Weights of a small GPT-style language model, trained from scratch on English Wikipedia: rotary positions.
Each number is 50 + 12 x the weight over its row's rms, rounded and kept within 0 to 99. Layers, rows and columns count from 0. The size before them is the row's rms in percent of the matrix's.

# layer 3 MLP down (transposed), 2560x640, rms 0.0217, rows 329-383, columns 192-255
090:50 39 49 50 40 58 67 22 48 55 32 70 49 70 44 41 28 30 72 56 78 46 63 37 50 55 63 52 55 38 58 45 51 72 53 45 23 64 35 54 55 63 38 55 56 60 64 61 49 23 55 27 25 54 52 58 61 39 39 56 35 35 57 54
096:33 57 55 41 49 20 42 40 52 51 42 66 65 69 84 60 54 71 63 35 47 53 34 47 62 39 44 39 66 60 66 46 58 38 79 62 43 47 40 45 55 34 48 64 51 63 31 71 48 34 62 57 47 33 38 37 61 57 48 43 71 39 49 42
093:24 56 68 26 88 37 71 50 42 30 57 52 39 67 42 42 21 43 38 43 51 50 43 32 44 50 46 59 77 36 56 61 52 49 46 52 48 58 37 38 76 51 55 75 52 39 61 55 43 34 47 21 33 33 58 70 52 79 44 29 42 66 60 50
103:29 53 41 67 47 47 55 49 43 34 47 80 60 75 56 58 60 56 58 59 47 67 27 51 64 28 62 30 54 55 43 47 46 48 52 55 52 57 45 71 63 56 50 53 67 50 57 57 36 56 50 63 49 62 64 51 56 64 57 42 39 49 55 48
091:49 37 54 49 29 45 45 41 54 55 68 50 43 00 37 63 46 40 51 19 60 54 40 55 47 46 32 37 48 32 45 58 36 43 53 47 42 57 63 37 59 68 56 62 48 62 62 43 55 48 40 36 26 51 56 36 48 68 40 47 73 64 49 37
090:50 52 50 57 55 38 28 60 51 39 34 65 26 44 45 73 48 35 56 53 49 39 51 51 69 65 46 32 57 73 58 62 60 49 52 52 58 45 53 45 53 26 44 42 44 62 46 33 57 45 50 34 66 51 69 38 33 57 63 56 64 33 58 37
103:64 37 36 61 63 61 54 63 50 52 50 57 52 88 40 59 56 56 26 48 53 59 46 64 24 35 53 39 53 60 59 37 41 62 34 68 65 28 61 65 49 51 59 57 34 65 50 61 60 31 58 60 16 60 49 53 40 55 37 32 63 28 54 74
096:58 47 57 41 47 32 57 67 64 43 55 32 49 53 49 59 50 49 49 45 54 61 43 66 40 56 69 63 56 62 50 58 56 52 50 42 45 27 59 47 54 61 57 56 60 41 36 64 55 37 53 62 46 45 45 69 46 41 28 49 40 46 57 62
103:42 55 38 51 60 65 52 33 58 45 63 61 46 62 51 54 63 24 47 25 50 45 57 44 43 41 45 55 75 47 38 38 27 62 49 47 39 45 44 57 51 41 57 46 47 48 49 38 42 55 34 69 61 44 45 53 26 40 60 69 36 47 64 63
096:76 28 68 33 70 49 78 38 43 45 46 59 29 69 59 58 43 30 57 59 52 59 41 42 35 65 43 27 52 56 47 56 65 43 48 40 55 50 42 53 60 44 41 55 56 47 66 58 46 84 60 42 65 44 40 46 36 66 64 28 62 57 57 58
102:55 65 45 23 45 39 61 50 43 56 28 40 66 67 62 62 52 73 43 68 32 61 74 50 59 62 54 60 48 49 56 53 65 39 42 70 51 39 53 58 72 59 34 39 46 62 34 50 42 50 46 61 29 55 37 37 28 53 63 41 61 53 29 51
093:47 36 69 52 55 27 56 52 69 74 43 62 51 42 59 51 31 66 60 45 71 67 63 36 40 49 43 47 50 40 35 52 66 63 56 30 31 45 49 52 54 44 40 78 82 48 53 47 30 54 54 52 49 64 49 50 60 50 41 51 39 37 69 48
096:51 48 50 51 39 40 51 45 27 47 38 51 61 65 56 31 39 48 69 45 47 55 63 52 67 68 54 34 67 68 62 49 43 67 64 54 39 40 56 39 69 69 60 49 47 68 43 34 67 51 53 39 40 44 62 65 47 53 44 36 54 41 33 26
098:48 49 33 55 43 55 39 41 48 53 51 54 33 41 51 46 26 44 41 42 60 36 66 74 40 44 47 41 68 38 53 78 62 54 39 57 44 41 42 49 43 43 76 56 60 33 61 61 29 60 47 38 62 70 61 25 80 54 38 41 55 23 45 63
101:59 48 62 36 32 49 59 43 35 38 41 60 51 53 49 58 53 30 54 66 70 52 52 44 47 75 39 54 42 46 61 65 21 54 38 27 49 46 54 49 28 37 34 28 50 58 86 35 41 59 42 50 54 51 41 57 55 56 43 35 19 20 55 66
107:60 33 41 30 53 44 57 62 44 48 57 68 38 82 40 65 47 56 26 49 46 62 28 61 41 34 32 40 68 61 54 62 46 56 53 46 73 47 46 43 50 50 58 39 77 35 39 61 47 47 37 48 57 81 61 47 43 49 65 65 48 35 58 60
097:61 34 25 55 34 48 43 33 42 63 43 54 54 72 45 44 65 51 57 66 61 50 52 40 70 50 73 49 44 53 58 51 37 49 33 37 25 32 58 41 45 72 64 60 38 38 67 59 48 37 64 66 66 55 48 21 30 46 40 38 52 31 45 67
103:38 54 65 25 62 55 26 48 51 59 12 25 60 52 43 46 38 51 51 53 39 43 28 43 53 63 39 31 31 47 46 43 63 58 40 35 41 59 57 50 44 28 49 52 39 49 34 64 77 72 45 46 40 45 54 58 62 84 51 38 49 54 56 36
100:62 51 51 34 43 56 53 27 52 49 39 40 59 45 41 52 47 68 50 42 43 40 59 50 32 32 51 31 37 38 49 30 42 65 40 39 50 56 32 66 53 68 41 59 66 47 47 46 53 34 46 51 47 74 59 68 37 29 28 56 41 42 45 45
086:24 48 39 48 40 69 61 45 36 43 53 55 34 36 68 48 50 39 70 54 47 45 53 58 29 56 33 67 36 57 32 43 48 62 50 55 29 16 58 51 48 45 51 56 36 46 47 49 44 50 63 51 47 56 73 60 51 37 75 50 60 61 63 50
097:42 26 63 49 52 55 49 66 32 46 57 54 56 47 41 57 51 41 69 47 53 56 45 29 45 32 54 31 48 46 43 43 35 50 51 59 35 62 65 51 42 49 61 54 54 36 44 33 51 47 51 51 67 66 64 47 42 52 38 59 47 62 73 61
102:61 47 41 37 72 55 54 42 54 44 41 56 51 66 61 39 43 67 95 30 48 33 59 42 49 64 34 61 60 42 48 30 43 39 46 60 66 67 47 41 56 75 38 35 46 43 57 37 50 36 48 80 56 48 59 59 45 39 55 42 56 46 47 49
097:51 43 45 65 34 31 53 54 24 32 43 62 33 61 44 65 55 58 52 65 71 46 43 40 61 77 37 68 47 45 60 33 48 56 57 47 37 49 56 36 49 49 55 52 47 49 51 37 47 32 45 31 44 49 59 42 58 72 41 33 46 67 46 60
107:28 43 52 44 53 62 78 52 40 46 57 74 60 82 59 62 27 55 47 44 44 43 41 47 54 55 53 36 44 50 41 57 55 45 67 63 52 34 63 32 53 41 65 51 50 60 52 76 35 42 34 48 55 72 61 41 65 62 57 61 44 40 64 56
088:50 45 57 47 44 37 38 50 31 26 40 46 72 35 34 57 54 54 26 61 62 69 51 63 45 67 73 43 64 48 37 55 45 61 34 53 59 26 40 54 55 18 64 53 40 34 45 25 67 51 37 60 48 46 66 42 34 49 41 60 47 65 64 54
093:45 50 62 53 46 67 39 66 51 62 49 66 75 18 37 52 64 46 54 55 30 36 26 28 56 45 53 51 48 47 47 73 63 57 43 39 50 39 36 47 56 67 48 51 27 51 65 49 61 55 62 39 49 46 76 64 44 46 48 51 57 41 49 53
083:71 39 54 51 44 50 48 60 48 47 43 59 61 58 65 38 50 42 57 41 52 42 60 39 30 66 65 66 55 44 39 62 37 37 57 37 50 46 64 53 42 40 51 56 73 70 62 31 50 46 49 45 54 67 47 49 20 44 52 57 57 53 62 55
095:40 52 65 31 40 56 43 38 65 46 61 41 61 65 50 52 35 44 60 53 35 68 36 54 48 70 55 58 40 56 50 56 40 57 57 43 30 35 35 45 48 24 64 42 74 64 51 58 42 51 51 31 25 44 27 45 51 51 52 40 59 33 69 66
100:69 34 68 66 43 46 47 50 29 38 51 47 56 51 43 64 51 70 71 45 45 52 74 41 78 39 67 70 50 39 40 61 57 35 35 48 34 48 54 65 48 50 35 56 42 47 46 51 61 37 36 51 78 43 60 52 64 43 49 50 44 36 41 46
094:73 46 46 27 40 54 62 62 45 60 33 55 48 26 51 70 49 36 53 41 45 62 52 61 55 53 49 39 20 61 38 44 49 62 42 28 47 39 51 40 39 36 26 63 33 39 46 25 54 38 48 89 69 30 54 49 56 44 29 45 37 62 55 56
103:64 40 47 27 52 42 44 68 60 50 55 49 55 63 62 42 27 35 32 57 76 46 60 44 42 48 67 62 68 24 58 58 30 52 79 53 65 43 86 59 37 37 66 59 53 53 40 39 31 43 65 47 45 32 58 21 55 48 40 51 50 39 40 59
095:38 57 84 48 40 67 60 61 69 60 42 52 55 89 44 64 52 54 52 51 65 41 53 34 75 58 49 58 55 54 45 51 51 38 37 34 71 46 68 43 47 53 37 45 58 35 39 28 66 57 53 54 52 33 48 40 62 35 46 62 38 65 33 46
102:36 50 72 43 55 44 50 44 30 41 35 58 29 67 50 43 40 46 44 44 69 32 39 47 62 50 68 37 61 43 34 52 87 41 63 47 44 48 37 41 66 48 68 50 76 49 40 67 54 49 60 27 39 69 44 50 49 43 62 60 47 62 28 59
090:44 33 56 69 61 30 46 43 62 28 33 38 47 39 52 50 69 57 50 59 64 50 61 53 53 65 45 68 43 31 23 39 59 67 35 32 59 65 51 53 36 32 35 36 58 56 74 72 54 32 37 49 43 50 60 53 44 40 59 38 51 48 67 20
112:40 44 60 56 50 35 51 54 67 63 51 58 66 59 48 47 53 49 58 68 51 55 56 42 44 52 33 31 76 56 47 65 44 41 41 41 39 66 61 29 65 27 21 65 43 48 39 46 55 43 55 50 53 51 54 57 46 50 51 33 55 53 58 53
101:70 51 79 45 40 44 71 36 58 39 41 55 62 19 42 58 58 51 48 44 59 36 35 41 32 44 76 45 43 46 64 38 39 40 59 72 56 53 68 49 64 46 59 51 52 53 78 33 39 60 42 52 36 31 56 57 63 35 42 61 30 44 38 36
093:66 49 53 57 49 53 42 49 50 60 38 38 51 00 61 50 45 42 42 53 62 53 43 54 48 69 46 58 30 41 59 65 55 69 48 54 28 51 56 39 49 46 43 51 52 42 61 58 60 49 38 49 46 66 53 53 47 48 53 55 27 54 49 48
107:67 23 49 51 63 58 47 39 29 47 57 41 43 23 52 41 52 49 65 63 56 32 54 59 49 69 42 59 62 44 55 89 51 70 42 43 67 47 55 33 49 55 49 47 63 52 46 63 34 60 61 44 70 43 76 48 38 39 44 50 56 41 65 48
098:59 48 67 56 53 67 45 46 46 40 76 41 46 64 50 61 43 64 75 82 30 51 88 50 44 41 42 61 38 58 55 55 58 78 54 51 40 45 67 43 52 68 67 44 61 52 56 39 49 71 45 72 61 43 55 48 33 54 40 38 40 47 39 47
099:51 57 47 50 30 45 67 45 51 51 44 58 26 50 56 68 37 44 57 64 57 44 44 60 39 43 63 50 44 38 47 74 41 59 36 39 50 35 25 26 48 43 68 67 55 47 42 55 50 64 50 50 33 39 44 50 36 57 56 37 52 58 73 64
105:36 67 57 67 53 50 54 50 39 47 34 66 76 88 47 39 48 48 37 41 41 71 44 60 40 42 48 60 55 44 41 58 37 57 53 64 63 49 38 52 57 43 56 71 61 19 55 50 52 32 60 48 68 46 40 36 36 35 63 52 74 42 59 42
109:52 58 65 57 50 40 55 73 49 74 39 19 30 77 71 61 38 51 46 60 61 63 43 48 44 63 56 46 51 52 53 51 53 62 33 65 64 61 46 43 57 34 36 44 59 28 27 25 12 48 38 63 42 47 59 34 66 47 58 68 46 58 57 58
107:59 58 70 32 38 49 33 62 39 46 42 62 54 44 30 45 34 40 59 34 58 39 51 53 76 66 41 70 65 39 51 47 52 50 45 59 49 48 41 53 62 47 55 50 39 58 62 54 66 59 56 29 55 65 37 54 70 43 43 39 56 58 54 51
094:14 30 46 56 52 46 39 59 53 53 25 43 48 50 43 43 31 48 25 30 73 52 66 62 53 54 56 54 47 40 51 51 56 42 71 31 42 71 51 44 40 60 54 64 44 47 38 49 49 34 41 66 43 56 43 49 49 52 67 45 53 45 55 48
099:55 49 41 51 49 43 59 60 57 66 56 64 59 54 37 76 60 59 45 46 58 42 64 60 45 40 55 64 48 77 59 44 30 42 34 50 44 34 72 47 48 40 34 54 36 50 64 46 29 23 61 57 52 59 36 39 60 29 43 54 66 64 81 39
104:56 41 63 50 64 50 52 52 57 50 37 37 38 64 70 55 57 64 57 46 57 54 53 58 61 54 43 46 37 48 38 60 61 51 45 32 51 40 66 38 54 36 40 45 43 51 67 44 52 59 31 28 31 50 49 39 39 47 49 50 58 58 69 43
084:59 59 57 65 39 63 33 45 51 29 29 64 43 53 37 44 63 35 51 38 38 51 45 53 49 66 69 67 38 35 49 60 41 76 72 64 43 49 31 62 56 31 45 66 58 57 35 43 41 69 35 65 52 49 59 60 88 28 53 45 40 61 57 46
096:39 52 65 52 43 53 44 41 49 35 36 53 43 40 24 53 40 62 45 49 80 37 49 43 85 79 27 47 55 47 51 12 36 52 54 57 62 44 50 56 61 25 51 29 78 69 41 42 39 41 41 54 59 36 56 53 36 26 48 67 42 36 60 48
113:87 61 47 60 67 56 49 39 49 27 37 30 31 64 40 50 43 65 49 59 49 62 52 57 47 64 53 47 60 48 50 57 59 55 50 55 50 49 53 44 47 43 62 31 41 57 47 59 55 43 62 65 52 40 51 43 29 50 64 59 25 44 55 47
098:47 56 60 53 54 59 68 40 48 28 58 53 52 00 52 51 62 74 39 44 53 54 58 46 50 51 60 34 68 52 48 51 53 54 43 45 40 45 54 57 56 50 53 54 00 36 51 54 49 45 50 45 49 43 51 53 30 62 50 55 57 57 60 64
097:72 62 35 61 49 53 52 60 68 34 43 57 31 87 65 57 63 35 40 53 39 56 55 51 55 13 60 35 54 51 50 58 62 50 31 51 63 31 56 57 42 35 28 70 54 20 40 47 48 60 29 38 59 68 59 43 61 50 65 45 52 47 47 68
102:43 45 37 41 68 66 44 45 47 41 57 68 46 76 68 47 51 54 58 69 57 43 50 47 61 27 46 47 50 37 50 52 47 63 40 45 40 45 45 52 45 52 38 58 57 61 39 72 60 56 47 56 39 43 61 44 37 62 45 55 48 44 53 54
108:40 55 58 44 58 52 75 45 61 60 59 30 58 43 45 43 61 52 55 54 53 32 80 55 63 53 62 58 25 49 53 34 68 59 58 57 46 44 39 65 49 53 59 71 63 49 35 32 49 42 39 57 62 48 39 72 49 31 54 47 46 41 38 49
098:67 51 73 44 74 48 22 82 41 32 42 34 57 53 59 44 52 54 42 47 40 51 44 72 47 36 57 60 47 64 50 75 53 43 34 55 48 46 29 64 48 60 51 62 43 78 51 64 51 58 68 37 45 33 53 53 63 47 63 33 60 44 48 41
103:50 46 48 31 43 61 58 54 55 30 60 47 53 53 68 61 56 41 42 48 24 67 49 63 60 65 26 60 29 42 50 53 54 54 85 47 36 43 62 47 52 51 55 43 60 48 40 51 29 65 47 38 50 38 55 44 50 64 45 58 39 70 57 57
# layer 3 MLP up, 2560x640, rms 0.0254, rows 330-383, columns 192-255
102:33 30 46 63 66 66 42 44 68 48 49 56 77 56 52 35 52 62 51 35 49 59 61 51 65 57 66 44 63 53 52 59 68 57 58 84 51 37 35 40 49 71 67 45 59 23 65 68 50 60 27 43 59 70 55 50 60 50 78 64 49 46 54 65
100:30 30 42 66 31 53 38 47 47 36 47 83 55 69 66 53 52 67 40 45 45 58 55 23 61 79 52 42 33 62 53 51 62 54 40 48 58 45 60 60 57 55 59 36 75 65 64 58 43 43 42 52 61 39 63 53 46 68 56 49 44 53 35 49
100:59 66 57 62 66 58 38 33 63 56 49 44 42 56 56 43 78 43 52 60 62 51 42 63 52 42 46 47 34 63 55 44 27 34 39 60 60 40 65 41 52 24 68 63 52 51 66 63 49 70 63 29 49 63 45 33 50 43 40 38 37 45 46 72
082:47 53 43 69 61 62 52 47 64 42 60 43 40 50 58 47 53 57 55 55 32 41 42 32 56 34 47 47 52 66 52 51 67 59 51 30 50 53 48 72 33 59 50 28 48 50 40 58 52 48 76 70 57 37 55 64 31 72 59 60 67 35 50 39
100:50 51 60 50 47 48 32 34 44 47 27 44 42 47 64 46 65 49 41 27 46 62 43 75 72 25 61 44 50 66 37 50 58 35 25 68 31 48 61 42 45 58 60 53 49 46 45 69 50 41 37 50 41 56 39 45 61 40 52 49 55 78 33 59
102:50 43 72 52 57 46 67 50 61 60 39 51 41 39 62 75 45 55 41 40 30 47 34 58 54 49 54 40 31 71 57 59 49 36 60 57 38 14 57 82 52 43 40 46 84 25 48 62 48 44 47 56 71 50 36 49 73 68 61 48 51 60 35 38
101:55 41 59 48 60 43 35 61 45 47 47 68 53 66 57 74 55 48 59 44 37 22 42 65 51 48 60 42 54 64 77 58 61 65 19 69 54 46 47 44 74 45 55 28 83 62 37 58 39 44 47 40 71 52 50 48 58 67 61 54 48 66 46 39
101:27 59 43 43 51 62 31 35 66 56 49 50 59 70 39 60 42 45 57 47 78 36 57 53 44 57 42 28 56 41 64 44 66 59 61 55 83 56 41 54 54 47 75 31 65 63 59 49 56 60 47 65 27 55 46 51 36 57 63 69 57 58 50 49
103:53 59 39 53 63 73 56 57 62 41 50 45 27 49 49 36 45 57 46 40 36 57 37 44 52 72 52 59 48 58 39 55 48 28 28 43 30 32 39 42 66 55 62 50 59 57 49 52 37 53 46 65 36 38 20 54 43 38 51 34 47 38 50 62
100:38 33 51 57 64 57 44 52 45 41 60 53 70 55 42 70 40 55 44 51 55 46 53 46 47 47 62 52 59 68 43 50 63 62 39 66 48 44 65 44 47 44 52 43 69 53 41 39 57 47 66 59 48 56 33 62 56 50 54 62 55 57 43 41
098:35 43 48 64 60 57 66 43 53 39 67 68 65 45 36 53 29 73 39 46 21 47 37 70 51 64 36 32 28 52 50 48 55 40 33 45 69 69 34 41 56 68 42 51 60 78 59 55 44 49 50 40 50 40 41 68 50 45 44 49 54 45 53 51
098:52 39 29 44 33 88 40 23 51 16 52 65 36 54 27 38 48 60 30 52 50 45 44 57 50 44 55 58 51 30 53 43 64 44 53 50 36 55 43 46 43 53 67 33 56 51 77 55 68 57 34 29 33 46 41 50 45 52 45 55 47 51 39 71
097:46 60 44 83 38 55 58 37 46 47 36 48 46 47 33 55 69 50 40 45 51 27 48 53 40 48 57 41 66 48 59 57 38 38 54 65 74 43 35 49 55 60 44 32 33 29 48 45 53 39 58 56 30 46 49 44 66 62 54 32 37 63 36 65
102:37 54 47 57 44 43 54 52 41 34 40 50 47 35 35 73 39 57 70 38 50 37 70 70 50 57 54 47 53 55 55 43 31 48 59 65 57 55 70 56 55 45 61 53 33 53 54 89 33 44 51 63 52 22 67 34 64 82 46 48 59 47 45 62
102:21 51 39 38 43 54 61 48 65 58 47 49 61 51 50 62 60 47 50 44 38 39 48 49 35 32 46 52 30 45 27 47 52 48 33 35 51 79 53 46 41 39 57 37 51 63 59 52 51 45 40 57 33 69 58 51 38 58 40 52 25 47 41 50
097:55 19 55 61 45 53 49 43 53 47 48 40 50 44 60 54 48 59 44 48 41 61 61 58 62 44 61 54 45 53 42 50 69 20 47 48 61 18 44 76 59 53 71 45 48 50 66 74 46 45 37 68 50 70 41 39 55 46 33 32 40 39 44 34
095:18 54 39 67 51 54 48 35 78 58 71 39 58 58 48 61 56 62 56 41 53 43 46 61 72 39 53 49 35 54 66 40 63 51 50 60 70 55 49 53 37 54 48 41 48 66 32 49 50 23 44 47 53 27 49 57 44 60 51 60 46 71 56 76
100:40 58 38 59 37 50 43 43 38 55 42 50 59 62 44 46 60 73 61 70 34 49 49 40 76 76 55 26 42 42 38 25 68 13 40 69 51 55 61 26 62 63 51 38 36 55 52 44 44 53 79 58 53 44 46 69 46 48 48 55 52 48 69 69
094:44 43 33 48 50 59 50 30 55 55 27 47 37 60 61 47 70 57 28 45 46 53 43 65 59 66 56 51 35 60 31 56 43 51 63 63 53 53 44 30 52 55 54 77 56 63 58 52 32 53 61 59 51 59 57 59 36 73 38 35 56 48 54 32
097:42 55 35 68 20 71 66 40 45 43 52 53 47 56 57 40 47 53 70 49 48 40 43 44 43 41 43 41 76 64 63 60 66 35 36 40 49 49 50 44 38 50 52 59 60 40 31 44 55 44 51 58 43 22 49 74 63 57 34 50 55 55 27 49
099:50 54 36 51 36 41 37 41 56 38 48 64 30 60 55 46 49 50 36 49 49 55 45 48 60 65 56 59 25 55 79 55 36 66 65 33 54 44 57 41 67 81 47 42 69 56 32 80 67 61 69 67 45 62 47 60 59 57 56 53 59 43 52 60
096:43 54 41 79 55 69 61 24 71 75 69 62 51 46 57 54 76 55 46 26 34 35 34 54 35 41 36 49 78 45 68 53 60 45 38 53 37 38 57 49 54 62 64 55 52 45 45 54 61 46 52 34 51 48 54 59 63 42 56 58 50 38 47 50
105:61 43 51 53 55 43 34 39 55 52 49 42 45 53 55 44 28 43 64 40 69 77 69 40 32 43 74 30 73 52 57 43 52 51 42 65 63 56 42 48 57 36 52 45 55 41 49 59 57 50 49 64 38 61 63 55 73 43 42 62 57 60 74 54
092:69 45 39 38 36 44 45 48 42 53 20 58 48 41 66 32 49 54 45 40 51 45 52 45 55 66 45 39 55 43 63 53 53 59 55 45 56 58 54 71 46 56 72 45 52 19 74 42 60 36 83 53 57 58 50 53 44 67 51 47 61 59 59 35
097:30 47 52 68 74 61 67 39 49 52 56 48 40 46 63 64 52 71 40 47 69 66 57 58 39 36 35 29 49 49 48 58 54 50 57 58 45 54 42 40 65 34 53 75 45 46 46 50 85 72 48 51 49 43 55 57 53 58 75 46 29 48 63 60
079:43 52 31 49 69 51 55 49 71 57 43 53 39 66 68 51 56 47 53 40 45 64 38 64 51 72 56 53 58 40 75 51 44 56 45 72 28 51 28 46 35 52 54 50 45 50 54 52 44 51 44 40 34 32 79 79 44 64 40 47 54 35 41 34
099:39 30 37 37 71 47 62 46 57 62 29 47 51 55 61 59 50 39 49 68 37 57 50 57 63 25 28 33 61 55 51 46 49 30 46 47 30 82 36 48 50 54 49 50 54 48 57 45 71 52 50 48 52 53 51 64 58 48 51 49 45 48 43 32
099:41 43 48 43 39 40 52 44 49 60 48 34 76 47 50 53 55 49 47 50 57 54 32 72 56 35 53 51 63 73 40 34 44 39 48 62 83 62 57 65 73 49 53 38 39 66 61 56 66 39 35 21 57 58 51 55 44 49 36 50 65 70 61 57
097:47 38 45 42 48 39 43 34 40 36 74 56 42 47 52 58 62 61 49 39 46 47 55 68 46 53 50 49 50 50 48 49 61 31 36 54 50 68 59 49 47 57 54 38 51 54 74 62 67 45 44 63 50 66 48 41 56 39 59 54 35 65 75 50
103:54 10 63 70 54 49 46 43 40 43 30 66 50 56 58 59 50 52 57 44 42 44 45 67 32 67 56 65 62 61 26 47 71 43 48 57 44 61 52 33 44 65 34 34 49 41 68 51 60 49 54 29 47 57 44 51 54 59 36 30 36 55 46 45
104:39 48 41 55 51 61 57 51 56 48 67 58 63 61 65 43 30 51 41 66 43 29 56 37 52 73 50 37 34 39 31 75 45 45 52 39 57 09 67 63 45 70 57 46 50 67 66 53 48 25 49 67 44 46 36 77 56 58 69 48 60 40 63 48
100:44 77 44 46 34 52 50 42 67 47 55 64 64 41 86 75 44 61 31 40 46 54 63 67 59 65 56 63 41 71 71 60 50 50 49 33 51 44 41 43 59 54 55 61 38 41 31 57 44 44 41 49 34 53 43 70 33 61 58 46 71 33 37 36
086:53 55 47 40 49 54 65 56 40 48 71 56 59 40 51 50 48 60 60 31 39 48 64 47 46 49 42 53 39 72 42 44 66 48 49 58 38 64 37 45 63 50 58 55 43 54 49 54 55 64 50 39 42 41 50 67 36 55 42 37 50 52 50 55
099:51 51 54 37 44 51 53 49 53 43 46 51 67 59 48 42 58 60 37 55 36 69 51 57 53 42 59 48 47 59 52 42 61 51 47 46 41 49 49 55 74 53 57 43 39 34 59 64 44 58 36 26 25 41 37 66 44 69 72 56 27 58 45 64
092:31 25 62 45 53 37 42 50 46 33 41 49 63 62 61 44 65 61 43 29 53 41 42 49 63 49 69 48 46 27 51 66 42 55 47 54 46 67 33 61 36 51 51 26 47 50 44 59 55 67 35 31 33 70 49 45 48 39 58 59 44 65 53 50
100:38 55 33 68 51 48 65 63 37 41 67 64 30 44 60 75 57 48 57 38 64 69 51 53 48 46 52 42 67 70 44 52 58 45 50 47 51 68 62 52 42 67 57 37 36 36 39 60 47 44 40 58 43 56 78 57 52 65 39 36 49 47 45 64
102:41 54 40 44 51 40 27 34 60 69 36 51 43 65 62 63 73 51 58 52 66 58 55 47 42 28 63 53 50 52 44 20 56 38 42 49 49 60 50 41 73 33 64 43 64 50 59 54 54 68 57 53 32 59 62 70 44 61 47 49 33 69 39 58
102:43 48 39 55 52 66 42 51 42 60 59 43 53 41 45 47 60 58 42 44 54 49 53 66 30 34 46 45 46 26 33 49 61 60 58 52 49 20 37 42 50 67 59 56 56 54 35 49 45 46 38 57 59 51 36 49 62 46 35 65 54 52 64 63
099:51 57 69 73 15 77 65 42 32 41 60 58 58 31 36 43 50 55 47 52 63 45 51 65 46 32 50 35 65 55 64 47 50 63 64 39 52 52 61 45 54 48 35 80 46 32 44 35 48 54 53 42 33 52 33 37 56 44 46 74 60 59 53 50
103:34 59 54 60 52 46 39 28 38 63 42 65 65 74 43 60 60 68 42 24 51 60 43 44 37 71 54 35 58 40 62 43 72 72 61 56 58 41 38 25 62 47 61 42 48 31 48 47 62 40 62 32 60 54 53 50 54 36 50 62 52 56 52 47
104:49 45 42 72 58 71 48 66 53 47 63 58 19 62 73 75 46 54 50 58 57 35 60 35 64 60 60 30 47 65 67 51 50 58 65 57 51 71 62 50 58 58 49 57 69 64 40 50 44 48 41 42 27 47 62 71 57 51 62 39 66 50 53 50
104:45 39 32 42 45 62 61 61 60 59 51 59 60 61 69 47 47 66 42 60 51 54 55 43 45 37 32 52 44 65 68 54 56 58 55 41 24 49 56 54 38 65 58 50 42 42 34 82 47 30 50 64 31 56 37 49 55 66 49 62 51 48 42 50
091:58 44 55 64 38 44 57 35 44 51 46 40 49 63 55 52 54 57 68 59 59 54 53 59 46 56 43 48 56 76 45 56 44 57 37 47 27 61 58 74 70 55 66 35 58 50 55 44 52 54 46 55 61 47 65 66 45 60 25 53 59 54 76 67
100:47 53 51 59 39 61 49 43 46 41 64 58 56 45 45 52 41 42 69 45 53 43 36 35 34 39 48 51 70 48 28 47 55 57 44 27 52 45 59 51 67 74 35 32 47 35 42 43 48 54 63 51 48 26 57 51 50 64 58 53 41 60 46 65
102:56 32 66 50 55 64 35 63 64 24 39 43 47 43 35 46 66 53 52 42 67 31 50 64 35 36 48 31 56 47 26 32 58 41 29 45 39 51 55 54 43 37 41 42 39 58 30 58 46 55 56 58 38 62 50 60 63 60 37 35 56 57 44 47
089:38 32 39 56 68 57 38 48 56 60 64 57 57 59 46 54 46 81 54 62 59 67 52 51 44 17 44 47 60 71 50 59 42 71 57 44 48 52 59 58 45 55 60 52 51 58 29 54 37 12 48 41 68 61 64 55 56 46 49 44 60 46 50 55
103:43 42 52 67 39 53 48 50 47 62 39 41 43 51 64 41 56 62 40 48 44 34 66 31 49 58 62 47 47 63 72 38 60 29 33 50 56 54 52 79 54 63 51 55 63 50 52 55 31 54 43 57 46 50 31 43 53 61 50 49 55 58 44 53
105:55 53 34 43 59 66 59 43 55 58 52 54 35 43 63 42 55 58 42 47 59 26 56 53 38 53 43 46 58 57 64 43 37 54 33 57 61 51 68 51 32 51 76 56 48 47 46 49 62 51 64 61 53 33 39 62 38 51 55 66 57 47 58 68
152:32 53 55 46 38 59 67 50 38 28 58 51 59 46 64 62 50 75 43 48 68 46 36 66 58 57 45 33 80 56 63 36 56 66 33 43 56 35 48 55 52 62 48 38 41 25 39 54 59 56 30 60 53 51 57 56 34 52 36 27 56 53 64 64
100:53 51 60 44 34 47 45 38 62 36 72 64 48 56 58 59 31 50 63 66 27 48 55 51 44 65 59 50 45 57 82 44 35 39 65 73 52 58 72 40 40 39 73 37 67 46 47 57 46 65 41 58 22 73 34 74 51 63 59 35 53 50 63 47
100:48 64 47 50 29 70 46 26 50 55 36 36 57 49 60 39 38 59 24 47 56 49 52 42 53 42 49 40 63 29 45 43 56 49 42 65 51 51 51 31 36 49 44 65 41 53 57 52 47 46 46 57 35 58 44 56 31 66 54 48 39 58 36 44
102:53 52 46 43 40 50 52 46 54 30 29 39 65 36 44 51 54 52 43 53 27 57 46 54 62 33 58 49 48 32 44 61 66 61 60 40 67 61 32 61 41 82 40 50 65 70 38 63 56 55 35 61 45 53 37 52 62 45 34 64 62 35 36 31
100:39 39 27 56 58 43 60 38 57 32 64 45 52 63 70 23 56 63 54 12 23 44 46 71 42 52 53 41 44 63 41 60 53 64 52 46 38 41 51 21 71 55 56 39 53 60 41 50 47 63 58 59 35 45 42 66 62 59 59 78 64 48 58 44
101:60 42 31 38 69 45 35 54 58 42 42 43 50 55 42 62 49 40 43 54 36 53 36 54 69 65 55 42 51 43 54 64 66 49 46 57 37 55 53 46 58 56 64 55 53 72 62 79 23 46 22 45 41 61 44 83 53 52 49 53 64 58 38 25